config.toml
head_dim = 64
vocab_size = 4096
norm = "layernorm"
norm_place = "pre"
norm_eps = 1e-05
positions = "alibi"
bias = "none"
tie_embeddings = true
beta1 = 0.95
grad_clip = 2.0
final_lr_fraction = 0.0
Each number is 128 + 32 x the weight over the matrix's rms, rounded and kept within 0 to 255. Layers, rows and columns count from 0.

# layer 3 MLP up, 640x160, rms 0.152, rows 90-132, columns 0-79
[[176 107 122 147 118 138  83 111 139  92 148 145 163 112 118 172 104 114 128  63 150 148 150  96 159  80  99  71 125  62 206 169 144  88 160  80 146 158 112 181 143  89  77 103 109  37 127 124 104 153 125  83 133 150 161  60 160 123 124 114  92  80 108 129  86 127  85  91  99 114 115 163  96 141 140  53 149 140 148 184]
 [172 132 109 180 101 134 105 126 126 156  94 102 131 115 103 100 208 145 149 116 156  70  96 137  94 120 154  79 152 128 112 131 150 146  87  97 122 101  83 142 139 134  98 111 144  83 127 153 128 160 143 184 130  56  92 149  99 169  79 137 159  49 148 124 172 102 173 135 173 133  63 124 110 113 125 172 106 107 159 135]
 [ 94 163 135 172  80 179 134 133 120 128 191 155 159 109 152 126  87 168 133 140 133 143  96 103 108 114  88  94  76 112 167 101 109 136 148 102 115 110 103 150 120 135  93 156 152 152 142 110  93 106 115 119 130 149  66 118 139 155  93 108 174  91  99 128 113 128 121 162 154  80 115 109 105 130 138 183 120 102 119 171]
 [133 138 124 116 122 113  80 151 136 165  86 113 133 146 148 103 120 129 100  90 129 154 131  87  78 124 135 129 167  82 172 134 109  90 140 122 124 110 153 173 185  88  88 115 128  76 173 105 128 126  38 124 155 104 120 139 165 149 113 128 163 170 155 136 109 141  94 112 121 173 189 156 133 148  96 168 107  62 122 173]
 [208 147 120 140 158  82 132  66 115 126 134 118 119  79 128 116 108 158 144 136  94 140 135  93 199 115 156 109 115 133 137 116 152 111  97 100 194 115  86 146 143 155 135  86 163 133 155 184 152 186  83 108  94 127  79 138 104 123 104 158 142 160 127  84  96 119 148 119 110  72  99 163 140 100 149 179 140 227 125 132]
 [ 98  89 142 110 103 132 150 124 120  95 131 115 183 123 143 105 105 139 140 137 106  90  81 161 128 137  57 148 173 114 130 129 168  90 169  92 127 180 159 123  96 131 118  93 125 136 186  89  89 117 126 128  62 169 135 157 127 173 115 150  70 189 112 151 145 115 109 110 171 107  82 124  68 159 140 148 157 169  81 134]
 [120 124 111 128 111 131 104 136  63 139 120  77 127 151 111 130 103  97 107 132 139 134  98 131 102 135 132 126 158 124 109  69  88 160 128 195  88 118 150 170  46 157 138 126 203 168 158 133  73 108 113 104 124 160 114 192 141 121 123 173 119 102  88 164 115 101 104 165 133 144 167 163 143 128 130 128 127 144  84 158]
 [110 133  93 132 108  89 125  87 139  83 108 165 111 101 137  81 134 164 145 142 164 125 125  91 141 146 151  88 160 100 135 142 173 180 139  82  86 113 158 130  82 201 149  95 108 102 153 127  92  96  48 137 154 145 216 121 177 130 155 122  77 142 166 147 138 168 117 132 137  33 137 186 108 124 162 148 145 129 132 185]
 [149  82 111 139 113  97 121 143  96  99 112 117 218 132 156  85 137 170 136 144 140 148  95 160 131 161 141 185 133 125 138  72 160 133 134 124 159 112 145 161 122 126 218  87 226  92 101  17 170 109 126 166 123  92 127 141  80 153 114 118 211 145 102 106 105 119  65 136 153 141 129 116 153 139 100 142 135 128 147 128]
 [169 124 140 131 108  74  84 137 173 164 106 160 146  80  87 108  57 168 107 121  99 154 153 133 134  89 153 141 135  52 159 113 112 152 213  50 116  77 162 193 116 173 103 133 101 183 127  97  85  90 143 214 115 175 176 196  77 139  98  84 109 142 136 164 129  93  61 137 101  66 165 121 144 238 111 156 132 143 117  82]
 [196 124  95 170 112 214 105 125  89 118  61 138 141 127 155 149  97 117 101 141 161 135  93 149 142 109 125  71 185 152 114  90 124 164  61 133 122 144 160 134 106 119  73 122 131 112 151 152  90 174 137 149 163 166  87 126 100 164 139 131 111 168 103 140 157 157 166 165 148 125 148 143 154 190 172  89 124 119 185  99]
 [112 129 120 179  92 111 155 196 128 139 145 183 163 133 110 113  74 112 109 190 162 121 162 158 116  97  61 144 133 173 172  92  86  99 182 124  59 101 164 108 136 148  90 121 100  97 134 163 109 136 130 172 119 138  62 191 151 117 175  93 134 130  93 136 145 140 153 130 156 129 139 124 139 161 145  97 167 146 135 113]
 [175 120  81 131  90  86 138 138 145  80 171  81  95 158 106 141 211 156 205 136 132 159  85 184  96  76 114 136 107 137 128 142 163 134 199 154 136  78 130 162 149  90  94  93 169  66 129  88 150 139 136 119 176 110 103  81 179  97 127 159  87  88 137  97 129 121  92 104 144  70 169 193 139 127 160 124 103 156 119 100]
 [147 171 109 148 103 140 109 124  95 110 139 141 145 175 188  60 154 142 153 175 146  64 146 225 122 138 167  72 105 133 206  95 120 104 146 127 156 158 131 149 121  63 129 136  82  84  95  99 178 141 140 143 156  77 145 120 154 133 141 111 162 115 108 155 101  79  98 134 109  80 152 114  72 124 108  88 103 164 136 140]
 [ 62 134 115 120 101 135 132  97 129 158 125 155 115  83 144 105 121 139 179 118  88 143 181 100 113 137 116  83 140  99 128 169 108 128 126 189 142 130 166 101 168  61 198 147 125 117  81 137 119 113 105 107 198 204 109  93 155 130 121 134 137 182 115 108 141 110 165 186 121  88 150 143 111 103 200  82  94 166 138 198]
 [155 110  68 127 136 119 140 123 147 163  84 139 116 134 106  94 132 140 148 165 127 132 135 177 172 175  98 125 164 166 178 130  77 131  87 176 102 197 131  77  50 153 146 123 123 129 139  90  79 156 145 103 109 161 141 177 104 117 116 155 219 151 112 133 142 100  63 148 116  93  99 139 119 105 116 128 102 145 125 140]
 [ 87  94 192 180 119 120  80 125 165 164 131  94 167  56 146 140 157 181 128 127 116 125 126  82 149 135  94 160 207 110 146  86 139  98 120 119 145 107 146 128  34 104  69 131  58 128 100 140 101  82 135 125 191  85 122  96 192 122 185 158 114 166 117 141 154 124 165 156  81 128 135 107 176 110 131 126 129 119 111  81]
 [216 164 137 187 109 155 120  74 160 124  97 128 132 120 127 115 108 137 141 130  78 198  93  94 109  42 100  99 123 127 157  71 205 129 110 171 157 153 127 172 122 108 173 108 108 107 118 146  88 197 114 132 113 140 135 112 131  93 129  96 151 108 167  78 136 137 119 140  99 143 136  93 128 104 121 175 125 130 134  49]
 [144 112 129 159  90 116 163 132 124 115 148 150 162 139 127 146 117 135 156 135 134 139 106 134 110 109  99  94 112 109  84 146  89  94 105 109  96 101 115 172  77 139 118  83 158 139 144  86 111 103 146  68 107 159  92 157 162 130 102 124 151 105 150 110 103  52 158 104  89 146 161 153 149  73 118 175 154 112  90 100]
 [131 153 124 153 147 128 106  98 135  98  99 153 173 137 135 100  73 104 127  80 115 209 142 121  70 114 150  81 114 132 161  74 144 117 151 143 108 124 212 146 123 169 131 140 133 103  87 164  70 118 151 128 137 193 123 137 151 146 153  72 125 174 141 126 106 155 165 132 117  58 183 174 107 178 167 143 110  93 115 147]
 [132 100 158 186 125 102 142 116  70 184 166  74 171 171  97 115 111 178 147  80  87 126 199 178  81 126 115  85 168 154 157 135 109 100  87 148  92 200 121 151 183 173 107 109 150  83 163 129 101  95 135 127 176  93  86 149 144 180 114 108 159 155 123 139  77 149  89  98 108 154 194 131 109 135 134 135  97  75 123 158]
 [163 178 200 125  74 135 108 199 136 126 121 122  97 171 144 131 104 175 185 126 148 106 138  88 141 134  93 137  89 147 135 151 141 170 137 160 121 155 143 125 155  60 113 167 155 126 119 114 110 165 161 161 123 114 149 120 106  80 120 141 151 142 134  66 194 156 120 107  96 157 137  83 165 125  68  97 133 147 113 159]
 [103 153 146 132 124  99 123 176  88 166  85 129  60  93 138  84 154 154 146 102 187 107 104 145 148 101 149  73 104 114 145 123 112 128 147  84 120 176 133 145 135 102 115 121 119 136 107 117 104 149 130 107 138 124 134 189 127 118 152 114 120 141 143 150  90 147 114  93 136  88  95 150 160 128 150 146 149 119 141  98]
 [149 117 133 123 141  96 147 135 155  97 110 152 138 167 103 105  96 176 127  89 154 157  86  80 145 157 176 152 142 140 114  82 156 127 100 113 154 104 105 132 113 127 152 149 104 130 118 122 113 151  76 121  72 122 122 143 140 160 113 151 151 189  79 156 128 152 167 126 136 143  99 165 112 107 135 165 151 132 134 184]
 [116 111 125 110 128 105 127 137 114 117 118 144 140 158 134 158 122 131 141 113 138 183 127 123 103 136 138 148 178 101 104 149 142 134  94 137 105 136 136 146 117 104 121 117  87 116 119  61 102  97 118 152 101 115 107  73 118  95  77 117 173 189 103 113 151 144 140 104  92 157  92  86 152  82 117 105  95 128 103  93]
 [136  87 116 131  91 108 105 134 143 156 166 155 169 119 127 120 118 126 158 138  88 110  81 104  93 112 181 156 124 152  91 170 148 146 120 126 134 130  77 163 118  82  60 105 137 155 125 166 149 173 196 110  87 114 141 134 128 143 157 218 152 114 139 111  62 157  56  87 106 112 156 120 117 131 132 108 152  96 102 117]
 [147 131 114 132 120 127 197 148 165 173 121 163 156 125 121 125 180 106 160 134 117 188 135 131 107  88 160 130 137 126 139 143 135 111 175  47 126 111 121 146  98 108 152 124  83 101 111  77 115 129 119 173  92 161  75 183 178 118 151 178 167 128  41  97 102 124 145 157  87 100 109 156 146 151  91 134 127 149  60 133]
 [ 98 138  96 115 158 144 160 115 146 131 109  96 151 106 117 147 132 174 142  71 196 123 169 180 165 113 119 118 136  96 149 102 123 132 111 173 133 180 148 162 150 126 122 132 122 124  73 134  68 125 122 101 147 146 142  84 167 103 135  84 159 160 192 148 110 212 136  96 138  94 128 139 143 168 117 130 130  78 114  98]
 [157 134 170 143 109 153 145 104 155 132  99 115 167 146  79 117 189  81 177 164 158 127  93  98  96 169  81 134 139 197  82 165 162  98 132 125 164 176  84 126 123 136 153 129  98 135 119 106 106 137 167 145 182  98 120 153 141 152 116  68 199  59 123 156 126 105 118 154 178 128 100  78 216 102 129 129 136 125 136 157]
 [113  93  94 112 102 139 134 179 120 107 135 119 101 110  47  81 149 174 124 175 119  98 178 133 133  72  72  80 114 182 133 144 103 112 158 104 126 103 133 129  87 100 125  88 142 114 118 157 104  97  91 127 119 114 158 146 127 144  73 109  71  86 136  85 151  56 139 153 152 218 174 141 142 170 126 183  93  97 102 147]
 [137  97  96 156 143 130 106 105 154  80 147 115 118 101  83 125 101 127 151 155 171 177 128 141 113 122 170 118 130 127 138  93  87 139 140 146 121 100  81 120  75 120 161 127 121 147 124  86 204 124  70 117 101  89 103 134 148 145 133 206 142 156 134 103 169 107 125 161 204 146  99 190 128 161 106 172 120 150 118 145]
 [101 124 147 158 109 149  91 135  89 165 142  86 130 164 133 132 130 129  98  49 129 152 142 127 136 119 143 110 209 145 160 127 106 133 144 125 100 128 113 161 109 132 125 140  99 135  90 162 118 156 109 107 169 163 123  78 122 129 131 112 154 220 111 179  94  99 141 123  75 114 176 122  92 156  96 151  99 108 162 125]
 [114 183 123 116 118 137 131 159 137 157  86 132  80  82 145 142 129  97  85 139 182 139 145 109 107  63 175 114 105 149 130 163 158 107 104 112 139  82 125 146 103 126 120  85 170 166 140 149 125  74 128 103 101  97 111 112 115 139  97 126 133 140 117  96 142 173 160 124 131 125 127  97 108 158 102 150 169 163 123 119]
 [131 106 119 202 114 135 128 140  88 145 121 131 115 127 175 111 167 150 135 208 102 191  43  85  74  92 118 124 100 166 107  88 170  78 141 111 165 168  82 157 106 112 130 133  87 112 137 129 115 148  65  97 143 119 194 181  71 142 177 112 140 172 134 141 107 139 136 110 145 155 149 136 116 159 112  90 157 135 135  76]
 [ 92 100 116 167  82  71 107 151 167 127  83 146 141 118 161  94 123 122 145  81 155 134  95 129  98 155  73 160 157 117 192 141 127 102 174 129 110 110 142 100 150 126 119 121 106  74 117  65 120 103 155 116 121 120  86 156 138  97 141 118 136 130  59  97 118 174 113 148 136  93 138 142 114 159  97 136  39 127 160 127]
 [ 58  99 124 162 132 195 183 116 122  91 129 114 133 172 162 145 142 131  75 130  84 167 161 151 141  85 163 123 106 144 130 126  78 157 107 140  64 152 139 138 111 105 111 134  86 214 203 135  94 133 162 133 113 113 101 138 126 145 128  96 100  89 177 111 133 110 201 153 179  98 155 180 135 128 169 146 109 103 135 151]
 [100 152 159 129 173 101 122 212 187 117 125 150 102 122 185 113 147 146 150 190 108 109 157 132 168 115 124 118 162  89 133 101 134 133 159  89 187 150 139 110 128  81 109 198 141 164 114 138  82 120 165 147 128 138  78 129 115  97 137 127 139 166  91 104  91 114 141 134 102 101 115 148 132 143  90 106 171 148 133 139]
 [156 124 121 170  95  61 144 158  71 143 204  70 141 171 124 161 189 191 144 156 109 112 168  86 147 114 150 150 149 140 120 148 116 127 172  82 122 152 134 113 111 129 160  97 107 126 114 174 147 128 122 108  71 144 124 101 149 121 160 153 119 119  88 127 146 111 174 113 141  99 124 120 114 186 116 156 108 147 173  86]
 [ 62 124  98 202 155 116 136 128 132 154 158 109 101 147 148 103 171  99 126 127 139 156 112  84 174 107 149 173 128  96 110 106 103 117 107 135 140 154 133 132 127 117 103 119 168  98 159 188 134 105  79 125 141 124 204 129  85 121  95  93  69 168 196 178 115  76 133 147  70 141 120 102 130 158  98 122 104 165 191 144]
 [101 166 135  71  77 195 191 184 128 154  46  79 160 105 108 186 138  87 194 194 112 116 181  78  76 182 165 124 110 174  79 152 150 156 128 171 132 138  80 122 148 127 125 179 156 127 141 225 142  77  87 127  25  69 101  94 103 126 161 113 168 120 148 126 105  81 150 129 184 112 155  51  92 120  74  73 139 138 123 179]
 [ 94  90 111 122 124 115  98 107 142 109  67 105 127 128 132  98 140 143 144 132 149 103 139 132 173 129 120 112 158 147 105 166 171  62  97 135 148  75 180 126 134 153 151  38 133 124 131 120  94 137 124 138 164 122  84 174  96 188 123 132 121  98  88 171 141 127 146 139 146 130 140 160 128 114  98 118 134  94  80 119]
 [131 149 142 141 152 164 128 157 149 136 101 137 163  98  84 114 155 160 147  82 118 122 155 117 158 148 141 156 175 146  77 102 113 128 159  94  92  99 140 136 144 127  71 101 112  88 123 170 112 101 204 109 134 128  52 119  52 166 192 140  80 134 104 134 194 126 142 190 121 166 157 121 101 113 129  96 154  69 146 152]
 [133  90 143 133  99 125 118 146 113 164 105 141 218 124  92 170 110 163 152  90 168 147 141 109 177  88  59 138 106  98 128 115 133 165 120 144  47 150  68  77 158 141 135 147  89 142 117 160 122 116  90 129 115 210 113 128 127 108 129  51 151 163 119  98 102  94 131  60  71 110 174 101 101 122 183 158 131 162  90 179]]
# layer 3 MLP down (transposed), 640x160, rms 0.0976, rows 90-131, columns 0-79
[[123  96  82 150  81 126 160  91 143 114 118 117  28  77  65 108  75 167 164 102 216 174 118 103 108 175  91 122 125 118 153 120 161  84  77 169 159 109 157 144 129 140  95 195 148 100  94 162 177 142 131 118 154 155 153 151 130 162  93 119 155 127  58 101 113 166 107 110 173 183 100  71  86 152  76 187 171 126 141 172]
 [ 90 168 149 111 156 113  74 161 162 101 122 115 120 115 156 124 100 116 135  89 171 147 158 164 187 156 188  94 116 111 127 144 124 164 139 171 133 129  75  62  97 115 103 198 128 164 144 130 119 104 106 123  88 178 181  42 141 100  93 128 141 160  99 100 143 118  96 117  99 100 148 141 142  72 176  80 171 175 150 108]
 [126  92 143 106 159 113 116 100  80 115 148 178 127 102 106 129 103 151 121  98 163 164 134 117 167 116 101 158  95 172 121 157 108 122 152  66 138 178 142 130 100 150 185 154  91 139 174 107 127  90  99 111 102 144 116 111 115 134  99 136  93 160 129 185 124 156 140 100 125 103  89 109 113 172 130 163 133 152 146 147]
 [189 136 119 102 139  77 100 139 116 149 116 109 117 109 140 179  84 147 204 122 121 129 124 155 167  72 104 175  92 127 166 160 100 168 147 132 147  84  81 140 156 107 110 156 119 126 153 116 132 118 110 127 114 110 180 107 181 133 143 155 167 133 128  96 116 122  69  96 165 116  75 111  87 106 158 121 124 163 162 103]
 [ 74 159 116  82 108  83 100 142 146 120  82 143  94 148 178 142  92 127 146 117 152  93 107 170 131 133 165 156 138 180 142 119 148 137 112 121 123 103 158 133 139 165  53 217 107 154 127 167 108  72 124 177 131 130 111 118 137 111 175  76 130 100  74 156  84 107 120 149  76 161 138 103 151 189 129 124 133 142 128 133]
 [152  89 156 119 151 107  79 124  97 141 186 151  72 103 137 194 121 101  92 133 103 189 109  95  73 145 114  82 166 195  79 134 129 100 132  80 133 105 136 112 184 150 122 151 106 145 110  92 140 116 102 146 142 157  72  93 116 139  80 124 158 147 134 149  66 131 136  99 147 120 122 212 152  91 170 138  96 126 134 121]
 [105 143 131  69  96 116 164 110  97 114 114  83 168 138 111  90  98 111 114 171 171  84 147  70  90 119 115 187 159  97  78 144  71 210 115 148 155 146 176 100  95 110 114  85 173 170 103 143  93 113 105 118 107 171 111 119 104  77 109 183 133 126 102 135 128 158 117 103 163 117 194 210 132 146 148  75  96 120  82 129]
 [129 132 131  83 138  95 106 119 109 156  68  65 126 192 165 160  94 119 123 102 155 159 132 124 145 165  92  94 132 191 134 141 124  28 138 141 116 105 110  52 109  72 118 133 146 108 122 163 123 155 104 180 102 176 124  96 123 190 105  74 124 109 119 217 184 169  95 129  84 140 150  94  98 148 191 143 125  66 138 135]
 [161 149 131 148 109 146  45 160 195 161 148 114 117 151 180  97 138  94 102 159 120 195 164 156 143 132 217 120 145 152 132 120 107 129 118 100 111  92  72 118  79 137 133 152  54  77 140 102 187  82 101 119 142 155 100 138  85  89 205 103 158 169 122 109 164  45 158  99 113 167 154  99 155 165  92 153 156 148  68 151]
 [ 75 127 150  91 115  91 168 124 142 136 185 151  59  81  99 153 121 175 149 120 108 181 193 118 159 150 217 197 140 148 133 154 113 183 145  89 117 100 123  47  68 195 103 165 113 145 158 167 108 140 127 216 119 116 132 141 126 103  61  69  64 170 152 124 161 165 110 167  84 159 111 153 187 177 128 112 190 116 138  65]
 [ 66  92 102 171 230 105 165 132  99 182 144 115 172 104 169 131 153  85  91 209 162 141 136 134  87 175 161 122 104 138 161 165  90 180 169 173 134  91 156 117 141 145 175 126 128 161  48 150  78  91 186 162  82 122 120  83 139 132  98 104 126 156 161 134 197 149 141 118  95  88 177 129 136 138 157 165 141 123 100 143]
 [166 155 163  54 167 119 120  91 109 103  95 115 148 109 159 126 129 196 138 120  85 186 115 115 120 101 157 137 151 137  83  90 160  87 109  81 112 177 162 135 131  68 151 205 158 144  62 127 107 145  67 117 100 117 201 117 100 114 196 107 176 100 134  76  52  99 148 134 120  46 139 118  82 151 124 113 145 142 159 174]
 [ 96 122 138 165 151 116 189 111  84  57 145 129 172 142 142 117  69 166  94  90 139 108 132  43 144 125 115 141 123 111 128 107 108  92 121 145 120 171 145 100 145 164 181 146 130 179 144 107 121 147 104 175 132 149 181 150  87 101 100 160 111  89 130  82 138 128 168 125 142 122 102  72 132 107 108 125 144 106 109  72]
 [147 127 154 103 119  64 133 136 149 162 104 157  98 162 130 144 104  97  96 146 167 141 146 109 186 173 137 109 130 114 130 144  92 119  72 103 146 106 157 164 156  57 111 108 165 112 113 127 136 129 147 127 130 141 137 119 103 149 139  87 177  83 102 138 159 120 124  57  93 110 150 156 132  87 108  98 115  89 119  89]
 [161 102 145 130  95 172 129 123 126 170 162 137 166 101  82 131 102 124 132  87 151 190 126  93 107  81  45 210 151  73 167  81 152 154 149 147 138 119 110 158 134  81 127 177 162 125 136 158 129 148  84 106  85 141 111 171 149 170  85 158  90 101 108 147 106 112 132  84 126 107  66 135 137 131  88  94 129 115 141 117]
 [135 130 149 123  83 183 135 105 183 124  98 103 160 168 107 136 136 111  65 146  84 167 151  88 150 179 160 132 129 145 124 148 154  91 128 162 153 115 116 146 192 116 124 108 159 101 176 167 104 152 139 118 113 123 128 149 104 145 144 101 142 125 106 170 108 124 123  97 186 148 180 141 161 151  59 105 139 127  63 126]
 [122 198 114 186  83 146 148  87 120  86 136 149 159 134 116 101 134 134 165 104 188  63 125  96 206 104 134 119 130 123 149  91  86 150  92 134 159 151  75 150 101 144 179   0 120 136 167 116 106 112 172 104 148 119 131 124 135 101 138 173 140 161 162 141 164  98 220 128  88  83 153  97  69 116 142 148 126 135 125  17]
 [115  93 113 146 143 155 111 147 124 145 173 106 106 117 216 117 106 112 155  93 141 124 175 121  88 128 144  85 126 116 142 190 112 100 149  85 139 144 126 124  81 101  69 205 119 125 111  94 159  93 156 124 142  74 135 117 136 134 196  83 170 126 103 108 128 141 159  80 142 175 113 177 121 133 140  48 109 138 116 145]
 [106 154 142 131 121 128 123 107 128 102  97 150 167 204 164  88 134 108 166 126 133  96 107 107 113 105 140 142 158 119 137 168 140 164  95  71 116  90 139 105 112 119  93 147 146 129 119 145 156 129  83 128 135 125 153  91 154 141 192 135 161 101 139 132 140 165 131 128 140 202 149 133 177 105 119 145 142 111 146 146]
 [137 148  56 131 132  94 127 168 155 102 138  90  98 137 171 107 159 138 131 168 126 109 159  90 140 142 149  63 145 182 118 159 136 161  74  29 129  57 136 180 145 117 135 103  90 121  81  76 135  96 116 122 203  99 155  99 139 176  96 124 153 117 135 140  75  81  69 152 131 194 138 124 125 135 148 113 157 126 137 160]
 [143 168 128 140 113 160 153 140 193 130  97 111 115 146 125 183 104 149 121 106 155 158 117 149  94 180 139 142 136 154 102 121 136  70 145 128 133 125 184  99 130 144 146 148 121  89 113  99 108 136 101 133 117  74  38 160 177  74 157 127 134 126  79 120  97 121  61 162 110  84 127 181 120  83 120 140 170 140 136 168]
 [105 119  95  56 119 137 149 135 127 130  90 116 138 129 107 111 162 147 120 124 132  79 126 168 125 107 167 132  90  69  39 225 106 168 176 134 150 146 210 105 118 151 141 107 147  99  99 101 126 132 120 145 124 136 164 139 103 190 141 101 140 116  93 146 127 158 142  96 128 134 120 132 163 167 167 146 143 105 132 121]
 [110 127 131 101 116 151 143 131 122 126 151 159 103  96 128 118 122  96 112  72 129 159 120 149 125 137 122 154 163 157 139 163 104 162 110 123  90  92 150 136 142 150 167 132 131  89 130 130 147 103 104 131 154 158 158 123 112 151  97 128 172 128 134 122 100 159 108 120 160  87 172  97  72 134 220  99 179 163  81 149]
 [146 108 176 112 125 160 140 129 109 143 122 129  90 102 108 127 116  99 127  91 117 139 149 140 128 165  68 119 102 195 141 165 137 137 144 122 100 124 135 154 138 126 123 148 174 108  84 128 125 161 144 135 169 187 153 113 113 138  56 131 177 113 108 109 151 102  84 159  87 137 213 102 167 155 127 123 121 165  54 140]
 [113 160 138 137 108 154 127 103 130 113 167  91 113 114 159 107 132 148 138 124 147  67 150 112 130  75 126  93  75 136  97 124 140 111 141 106 105  86 163 130 129 106 111 145 102 156 165 133 132 151  68 111 191  85 124 165 108 223 166 123 106 106  95 141 162 103 101 179 110 135 131 164 106 188 144 142 169 112 107 119]
 [101 101 174  65  98 116 160 112 117  77 113 112 157 162 143 110  87 138 115 154 113 131 139 174  65 152 124 142 125 114 166 129 171 149  99 170 178 154 159 141 161  87 149 169 117 111 159 127 110 101 187 186  96 136 146  77 121 168 168 148  69 133 132  95 130 130  88 181 157 139  85 132 117  96 130 130 103 114 135 134]
 [170  83  61  86 140 110 108 108 119 116 112 168  95 127 182 144 125 185 133 119 170 125 195 119 162 109 101 183 160 186 112  88 140 108 201 171 124  62 135 116 148 117 175 126 110 176 119  98 103 152  71 150 141 156 158 135 139 127 125 144 142 154  99 113  79 135 125 119 136 132 151 183  74 131 134 115 117  96 130 117]
 [116 131 131  97 104 113 131 106 151 119 132 117 119 174 129  95  92 178 155 197  89  64  95 101 138  78 159  91 169 148  85  99 147 127 174 123 112 129 136 161 140 163 141 131 122 164 165 149 129 154 126 150 128  93 111 108  93 124 119 186  73 119  98 115  93 118  98 199 120 119 155 176 155 136 128 115 111 168 162 114]
 [ 68 118 144  83  97 113 196 136 157 119 108 119 168 133 126 132  64 213 115 111 118 132 129 124 149  91 176 118 143 160 195 106 107 158 125 143 173 170 106 144 148 118 181 108 177 146 156 199 137  67 176 159 117 147 155 149 164 135  90 187 105 153 100 186  79 113 159 131  70  94 169 139 120 148 122 164 141 167  87 130]
 [138 123  93  75 143 152  96 151 146 170 145 174  91 229 102 131 182 136 133 180 115 125  87 106  78 196  96  86 147  69  83  82  68 113 160  99  88 115 151 128 107  75 172 126 130 120 114 189 131  64 192 118 112 130 141 114 137 155 145  90 175 166 157 147  65 123 159 113 132 163  86  65  41 151 152 131 107 156 109 149]
 [119 130 142  77 144 170 138 150  92 108 134 130 148 135 186 110  90 111 115 130 125 116 135 144 116 120 173 168 147 197 124 152 119 198 115 132 187  93 163 109 179 115 116 127  77 135 117 104  27 149 142 197 219 124 156 122  88 144 104 155 137  69 149 157 116 128 141 119  77 153 130  44 143 134 165 105 155 102 101 101]
 [114 170 152 102  97  80 121 186  95 174 132 124 139  68  78  99 128 102 132 119  65 100 158 175 185 163  89 123 155 131 146 107  96 145 164 104  84 124 153 132  76 136 123 109 120 215 107 140 115 135 193 116  86 116  91  90 147 145 140 109 144 147 146 112 126 166 184 144 186 141 123 149 109 118 104 154 136 201 207 117]
 [140 191 125  75 119 155  90 127 101 110 146 149 139 157 199 157 137 151 133 152 161  95 108 143 125 108 146 145 125 132 124 127 173 104  87 179 136  83 120 125 152 152 113 156 123  79  98  99 150 145  69 144 140 116 124  57 101 141 103 127  90 127 111 148 133 123  75 202 165  96 144 102 124  78 171 156  94 102 153 126]
 [153  97 128  71 133 169 119 141 117  91 120 162  89  91 137 133  76  99 135 113 102 112 159  98 104 164 157 120 142 186  84 161 106 176 134 142 140 102 162 142 146 144 149 144 134 105 105 124 145 151 114  90 117 104 111  47  94 134 119 101 166  63  76 121  94 126 146  92 170 124 199  95 120 126 154 124 156 136 126 133]
 [112 113 106  92 100 121 123 105 134  92  96 176 148 107 139 158 131 171 100  74 181 130 176 167 164  75 188 188 152 137 104 143  89 136 146 112 141  74 150 136 140 120 133 165 106 167 118 200 112 101 119 112 140 146 200  85 135 131 163 157 141 126  92 139 113  91 121 134 173 129 129  92 105 139 185 106 132 163  99 142]
 [105 131 133 171 114 127 134 122 126 136 189 170 105 117 115 132 143  86 122  87 142 168 129 171 132 149  86 135 122 140 116 166 135 124 165  80 136 137 145 116 164 130  76 158 116 101 124 113 115 122 149 133  79 116 160 108 124  92 135 168 123 115 125 153 144 147 151 140 212 146 113  86 130  56 107  95 138 127 131 139]
 [122  89 182  98 154  99  93  53 169 139 155  97  81  97 125  87 131 105 150  57 151 123 139 113 113 116 136 133 126 133  80 115 187 182 104 209 116 171  91 119 117 110 121 102 120 150 134 126 118  96 135 137  86 122 120 121 136 120 161 144 108 133 112 109 115 166 114 136 135 119 100 124 117 116 114  73 145 122 118 171]
 [ 46 148 144 147 131  59 127 180 131 120 160 199 114 204 124 101 202 124  76 129 182 127 123 116  84  91 161 174 169  92 135  94 136 112 139 112  85 151 176  60 161 146 126  65 176  65 112 157 166 158 150 136  63 141  85  83 135  75  84  92 158 127  89 108 168 142 117 115 160 122 156 145 121 130 161 180 182 112 151  61]
 [151 140 121 127 129 113 114 137  83 130 140  91 153 169 158 161 141 114 105 174 114 127 101 107 110  92  71  62 145 117 119 135 144 152 117 158 114 156 148 158  83 120  88 172 135 150 156 146  99  88 148 158 148  45 181 131 149 177 143 179 144 159  44  54 129 146  55  89 161 127 143 133  98 132 171 131 138 139 159  86]
 [175 140  65 111 106 144 173  55 118 127 141  75 170 163  93 110  95 116  73 161 107 177 119 161 193 107 164 202 154 136  95 126 149 133 172 129  65 134 180  89 117 117 129 170 122 105  87  97 193 139  72 126 142 135 110  82 137 120  74 125 143  98  74 149  94 102 121 134 113 144 130 117 167 160 153 155 141 107 103 117]
 [159 154 119 155 132 129 103 159 102 114 109 115 112  48 113 121 104  84 125 128 128 165 122 134 104 142  92 125 148 144 165 163 125 137 172 136 120 125 111 111 171 100  99 208 123 177 142  87 163 141 135  95 168  88 174 145 153 127 106 145 113 114 168  91  80 111 104 127  94  95 131 108 112 125 188 155 179 155 108 120]
 [ 85 112 147  87 151 140 110 120 117 101 127  90 143 145 116  92  89 103 159 104  95 127  84 144 106 136 106  47 155 144 140 130 144 161 115 160  97 133 139 162 112 142  83 113 173 102 142 123  97 115 182 136 173  64 176 126 143 150 212 112 151  81 161 147 139 124 123 124  67 126 120  82 171 100 141 192 107 128 130 131]]